Each number is 128 + 32 x the weight over its row's rms, rounded and kept within 0 to 255. Layers, rows and columns count from 0. Numbers have three digits each. The size before them is the row's rms in percent of the matrix's.

# layer 9 MLP down (transposed), 1024x128, rms 0.198, rows 329-378, columns 64-127
109:108121087076138105128127155135113100130112105169141104138154159097070107107143141082147205128123074106161115142145098118128124142103149129153160147116137117130148105130160128139083206175109084
104:119126114167163116161118117076138103146118103103125093188164151195102107120142135108129163130099167095110152118150093115186152186141200130172111153137114176145159119140116145169109098105114164
101:110125099157209126116107162137137126143138113077158082124156142082151170083184162164171155120137121091153129145138068157130112130164157132132150114115106168124132154182075129199125118106170182
090:152121153160107197135092101119134123079116098091137106105120151104168138146089202111091125115099146141202114091165104106139101117074129126164078146117163100135111130103136146148167138153093097
098:196124165162094112073126064114067098116113121153088129152148102153166201103092083136110093157127152128116093127141118106147194106175133126092160095097122131161112137058156161104139083095109143
093:135115072149113192118136155129138078156150134117097091147154075103171093119128150133122127159149145183127068130122139119129138137125141185121125155114166101183080130094058115111129092137125073
104:177093114165102140152111098107154091092116086155117096147119146190126136160100150147065087106139179185123175139139101154080110141145142185169158154099143160124090125121086185158082114181147107
113:116148188059175095133101070128128108136136146134158114153113085164078067136109091182130147159138111092114125151083108111118141141170052141142120085132096120184083133116151167146156125100175172
113:092166112197134065141151074113147147176077086134155154123076170120152169120129208097113131140163149090190102140126118096126118138149120142212161081100140130216148127126103182145143117113081132
107:120090109101115101103112118189131087103112119157145117182122140146117149098139064211087125131139125101140116130157058097146156157135088139145084146120117141072070154154134075081092115137137164
099:126161172141117092135105148119072085156090086126105180131156079084163137158051111155096111126155132143181143135134143162117151154093131118159203130141101118137094087113149066053143144143126153
091:138123161137209122085152124120092154081164126113086133155092094209153132107066173099114126129093188119181086160108097174134083110082166086129138105078115117085122147149080114136156156076090166
103:140112114092114111121145162130109137162093125108069132157144133033145072161136106145113176154114131083125136166136123096115118096099129118130118159104154109096143096116143116087095107187143155
102:148110169148147135135202152168141121118183123119156073150142145141165175139157112137202164109068102141119152107141129156141090110144092156098110101091208060162053083119146188152120150142089197
097:140109181161141066084067140107146108086148112176112121116133130174085095151127137190108110140104216124086125124130131087143167075123065141097121104139050119082129122165092060130239116146142117
093:103172112096176184104095211148124144129144122130151066146118105163141101150103199142153198132156106093123101113130115185137141105152188141105123118063114085082179128135098079157147109107156156
102:144119049162130105072140159108146190112105133180163097125133118137160106072120145117131098144115130117114093123187137134121140137112180111100112122127145126042112191073050114128139133118112157
107:173142162119174155181121171071080071072107150130134129102198063151171152133127180132118117142147110138128121088169076112129150152105074123200149111110123163127123109145172068104179081095169115
099:164147144146094140136070082154166138113119172103144064108178054152114131131134115081129106144099168108134101108182169142155110088121102138117081126150113116093130079116107158161181106087155138
120:155094172134089145102191143080162145081187123142136149127119117115111157088129131136102125108131100071142130123137103122132163169136167110118170145125150187101104124161110115099123144139110134
091:153089127099166109133126105188156147086146140080096164189099112179127144087144148121113201117136127157131146115155105119161148095104134090106052069125103142143103122122170072095145130080214080
080:143138088137086104073073127103067081156107114102090132172158143101129097145126102143130087146078104128127132144132080071113140109116074159121112105102163125114105158093132147083084146089077104
091:139141170164129112111109133110131170145178102121113103117151113121081110097158152124136116147119047144093133080160149176122161153120166094099117123173114155119113138159142171124130122110064081
099:104090189141188159158120110120098092103142173132070142108138124115094110132098104119166143132094186108096104100176152124134144143165100134151078128089201111153145150142119110119128118140172109
100:126113156131090125153138136144100123157128165099086143207155145105134083146115102185162121240100134099189135148141100140104124128148176128092121125148135103139146180105164104186160102081142152
111:116139123119115137120126110104124135057163110186158122097121137074141065199162128112182099137126112099124066111157150089150154072098103116135057109067087093188095144153127091092121069079108222
096:126122160156116156166097193139162126160161175078081110118133168155138199096072134132136105147125138127145190195103119131108070128116100095114135093122080150161092080166158143122195055115065092
087:110141093104051121094104160099157101148085135124094127132165106071146110163121148117106117086121155126109131122161100210127091168187090136159097181095183122211106110107103179144123117124133173
095:119178145110178105108062145155115095113147146104153095168151133134165070123117174126125093132093100135121129133115088138186131101153134101155144079092139170122196156106120153132190132084124160
100:143124143077138128133163140161127119131126162087139119105119086119165134152187094117116074136122146173074184128107134193148133116123177086085140136176135129161092146092147081135151139092178136
084:140145130085107098117131152154125156200097153122173134163138033131087127111121131161085106151127089099103153192086146145187106081138109210154115143119174134138103109140183127139115087192133133
110:114103143124150145113168091109086155153143118132154161146097107087063148088096115115106090158140148103199153110104120116099137086121147107079139160146095137109057177127205067110168124199117154
094:077184131120063151108147119097094152079161172163079068118131129159148170153177139124129154120086154174172121117083136193088126090152099128102127171119167088146131181132154105083096090175071134
096:133107105136147091139115166115119092165133058091068177142154134184111087043103095060147140138068152120166074145130130095118133093115187104143147114095111103079147120143152172128174101113156180
089:107128165121078173125124113112133077154146151127087081125107117159115137126130110122108117121156097173148124155140231147098120100184140156105130153123115165110176181151118151158128159204147155
100:161173115159114130164132165127122115097058131128120120079137152166087092117128162095150132110128079099108166171127128073136153097160098059163127137137161120116120118133084135125126120193122158
089:185126094074147104095112145107091199091152123176117170088123134139159149165074143133126141086142113154095155138146142156129086111177089158122177091185063159123069138123105076081101098114181172
103:129167138164108162174176083116090137123093078179106176067102170108163146097136142075115141111134112153141128120110086166175123189124121128117138098132185123106079120113151147159163059154121176
105:145126134084076072150115118120124184147170120094128087106148081105110177084087155111117143117121137134123111106184092153038083127114122153109106174083139148077128120139046127160181167111141093
105:198102119133205166142095082093156118168155153124132119118146151137169103123043119100088113091090139114095124111102109072141107158157104102081157090128199124150113182159068142124127164178090161
099:179123184168089149181108135120194111122130060188127094109187147099145112138130154110140094089150084114098180110187131143131150094161159110153131116174137079159136112135145133109182125095112128
106:129150110183168131165176146141109128151079108165131117117084115134123092172154103120157126061104147059157148100148144104161131153084099142072162099147144048112183070119114122121128165127082108
089:137125152087163133150122135136133104145068098121179217119153164061107155103141097137107103114143116156147126089090128170124137241117126071131117142169161177168147154123096181145127163135047129
108:118097126143113130134213115101155165141114117134139093137097142161075128135128181091143148114135184161120091124142123143181139148093129111145191192110126121155100138088092142075165065241152113
098:088079113132148122055154105134126139132080142138142120085126145138069158120097161188148149200115165090211111114240179164122107107114168125130161153149117107128120157145088131107115121185208155
107:182182115120154128144170136096120102133137131101141097134177163112158169064152087122155105119110134113120012152089145102153104108124091169140142134134075136182116159126152192124169159121124067
094:150117184106182141148148153099129098153109197195144147135143100122063149123111141116128103095152138118136138102184138151150136161140148142132125080096101112190105115110078133144128150117090123
088:147108136118092102099137144182152168122094100134145092116090092105147101161182182087169069091194095092127074116144206155119125127162162115164143142112144144194061122161112130169169126087108116
108:123169086116140130077176131102137150100093123199128127128124203133144141140169119098124098100181125123120123148079117118097069120132148147130078114096050142176095169070079104146115151117164129
109:151097120127172172117155072158120157182100181111097136094125154110144102108123164142124116147120130161098069119139114186143126134119178133116180123121076097105124117183147047078147122119126147
# layer 9 MLP up, 1024x128, rms 0.19, rows 330-379, columns 64-127
099:146091027113069132142123075191115145073158162110085062116139150134141132121074116100107127152138137103113143150109140165123075109133159107172140106093144103140084098112206158104085104182102154
099:099079118129182154161149146124101125107167148061115072137090112121126142117035139128145155180106123191092103167126107133130135109101145129116116122136170133083131130196155127115189107137120142
091:123095151100083129124089094121101199086139084151147132165109136157076114160091181150150142144127142172095213146173072127095095128125087139153156106106133153180145129052126126127117183079144137
094:173141093085132162140098088092166142123083166131148189109168089121157118094120112155090133117059127147110157151165153071103129091145178158120124143091178137104114175117178067141045174127150135
095:162112124155093115099147117146065099088126149104112098113116109151117175147107126163133129117177155148052104153113097126131124071065105177154117140103109112156120122132143120157114164107109143
114:100162103151065138139192121183086114112211144115162113080102132121134136136099150045114143097123143158161184102140102100164139126069116114153157146105074133104112098116091085062120114149127134
117:119176088071123123075139096100139136128124150147128146149196151142096110135117160144104104145093190143072182121127166103079151123095120172152102105118050135125173146082066153113132142126121121
109:104124114122150137097133092158123166121132075141143140139132131131144133075183104144129082071086190206132076130118140175094149086158127172183152163186109078103110087105120069076143121084102140
104:119134171188122153158134099177166116125160072088135107154085141106118118094157128075083116074132175139109097147129141069090129132146117101084163159099137150150092069123082172145100184160144145
094:139067195103173116101145148132091142099130114100171107123123131159039125112173155091133060106124115158088147182158100103163089147148122082095115178170097091121173114087144195083130110131120102
095:135134093199112125127120078117088119200128146135132147116087093147100125132113111151083081143175109118125111127153070183096172130157107038178102143156144120122149127162128165178067103091124106
104:119114122126115164131101104131180123093086125108123116119129096185153161093129125125227148126127165135121138135050082169154181155198113132130126157119130115068048169167110115141102146118148179
098:102125165185135112121132166174113105142108065139137071146151077188138162156152145097163137149119207152138115080155127131094106113122145076122108080115107112122163146138092198167153172136091114
096:133090142082148076135133097104150178115120227080120123156148120167147131123092134151115103131141099092091172155098147189150127148181128123110141159088046134060114080136160152117084187116095122
114:141160150101129045160075153134156150166088161073125145120153139088079104127139066128148140114113153093142153040155164113115140149106144153166133170170147158146079136138139088117096147137081101
103:097102155113085120102087089205138137163170141134092156156083130119114137131178120106125108099139183153165148133119135115120141108160109184126086123123157116168147130123121101088115110170103145
104:101157185042139120133147089117172159098120123113123147094156099109149150157109137150143107155104158180115128160136133128116143129135109118127132070122184126081205080119155196114092163141103074
101:084115118103196140112101106162119148117058099130095156136072145130146160134119149088151110051151118107168058135104146118091100153109034123130120141108142126125094124155121054122084102131154129
114:110100165065062120157209129156153146126172135085143111180109157176130118124133075149124128124142088107149151080083134141104145148162143128087179110128108088113104153126086077142109093114112106
095:111104106147125087129192110182147116165186101084134093224098115107094128130092077125142145153081157109111126111157121120134059138072134174182134109158125118149153121168166163096110158093165148
095:101109101152114147170184165173173143104144135163156087143165097105159138157103077128118182122151109144145109121147151175109112170128120122115158165100076193144157209145136149085171118112123085
093:080075145140090149115047147126131127111112137171128114136133151110126126120167104085111099124147073111130079193074156105150125124146123166099117102116108088114114120137055123082072144138126158
105:151127142143144095123190094102167169107074202157122117165138142155110109181113223067148038181157129123159103114124165150136142139084131124110159102119155121126139133122144086090071084153117082
096:152139191119212106058100104122118138102160126140128153121181125144149128175154153073098195110169137133118150146162157106065145106123130103121134131170174144151122167137120158137128153109149154
105:090182138148159128140089088118087117175137081114136134108071103148156080098158106078068122078109103169115185064157097161074163125093138118139105116135148135143117102156129175149117166116143093
093:141101134135136100105106140164077128162120157058126157126080099175090131145088142131129123111142114238155161120141142099166118154119160136193141142162108160119119160094093093168124141142196136
091:149069133112200155158131100118095155130098126128145137140127149102140080130138073183100161098118191165096163114131158169167103091124121126130123143095153097127133144214130121080150106137134067
099:120099115143106156122174086167145199154078143112137203088151147122141168135138084178107197151194136165122096123107112081071130100081123150116165118135046147159138170137168151098119057133140082
109:110115126140181128135109134140128156118092111121151138083097148192139107133070167090102182148098044115136124105139088135131108156138084133209103166068096158121050174132082167161135157106127138
086:180079092142147105086119131157143131110114121172172089147133135145043087119065140091116126174110099089151111123166107104126129154124085093178146086148077158162143141167100093145151128063160108
107:097050125112126177142160136087090123120103095147087121147145102152042137194148074124147094138182118161127066093151123141125131139101114133101041162155150063121076101163104078103177118133097147
107:134078072137153118124108085172108087136138115056181127151091112078175108131129125127125200156110153144098144146150177131097156129071123088180056115073169128137093124173124091129154134088077169
092:084153114132087075104149098064168178056157076071086116119117148170121121134133133101165072133063111135146165154115109134154108137169150125109191140092175110125171074187079089078095127140128086
097:093155133132092082064072162121152163111162095191090131133108112137078140186073193137110197116134074153088093113125115124096112130154120126133121103125112091140074157086160127114087137117125104
103:112139146181051092181121152111116083127085083060121141108047200126145151113158133183146132109132182114124095116112149056114070128118113099126144119087127149146101143121099073134084148111186114
114:115147120117131184101117108132090123133142124076178100123102162143138077168107155158139131147177108152068111101134128103151187154106133088064098088064123094107179116118131147115133160135099068
102:148064119176125183174111132139099149123116102099160086087130111132080152133080097145099083153109167133096132185179151140164143141111123109102130129084153130110115146134160120135073107057078151
103:161094148167096151125148111149118151111031126173170081113107135102183183097167099136167129094129175156160123109107096106076104185180100110144165125144127164083099068145094132170112108168156096
102:174150125134133110138195102108193089158161198075160172120072113162137145115104079106058140104123122148156087079121160100115149131146130147079126097131173117098099178190108149141148157126153123
089:173141103120093127160096119136155169105136126150118161150149052105169148169181074096126112100098120142065102102116188121112146110098147155149132139153158090099119131153112081162152121162061141
091:109085103140118176108163088058147108080091180095133163063165114098062117144131118097140110139118138183115102148095150075121131113122156150074152114120145147161097149151151144157129175102142093
092:112089117147096088130145083145167150115163082088112139094094113115118133127135153128124148120169138102140104178127171112139185143098140144097136136111136111137153135137126096135110122132216058
103:112111163139111011195083077103179165119123075141104098136097131163138125159127139152143158112133082190140121109173088107126104080114126230126170109058147118113096147136102104076215115089169137
111:140079115112115131118109133109153151061135123073079157125152202120140143225162117133111141092109144072125124136106133115117106185108148139039152105128163137115128196108113135196131126124125083
099:112068103097137091120133139129096173123142122176114100166121098165078138136144173093172084126078171095068131133135097121162128153152198101095086131106160109072112054193139105100105112122133100
094:152112080099127120165094173152141116142095136193124129100146177134183117116142122158135160139126177101093107111131134119120132134134103114149072181090146058151173097171086116075154124118139097
103:119123149089143108140111188098094155172166132139118135129157125148124153158149113119147148126116125132077093198114116122102173115095138160076103178138130145121106140070123126125126168095172151
107:111086127156092136156170120150156122100105128113072192152134129154180094106163118192126085154075115155170182122150118132068113098149156126105163144113153068119122095122114117099112156107140152
106:123044102114137101199158112151120097150122100135173122143136091140184081141155155091219121170072184107099104106152131144197165148077151190093109119107159177088191088117111102087074146160136128
093:145155101045097099166179101144122172075179161116119225131110123099120124112135050172137181132156128100097137090080165147148112091144128152147124133154061077096071089080137113117146101186096125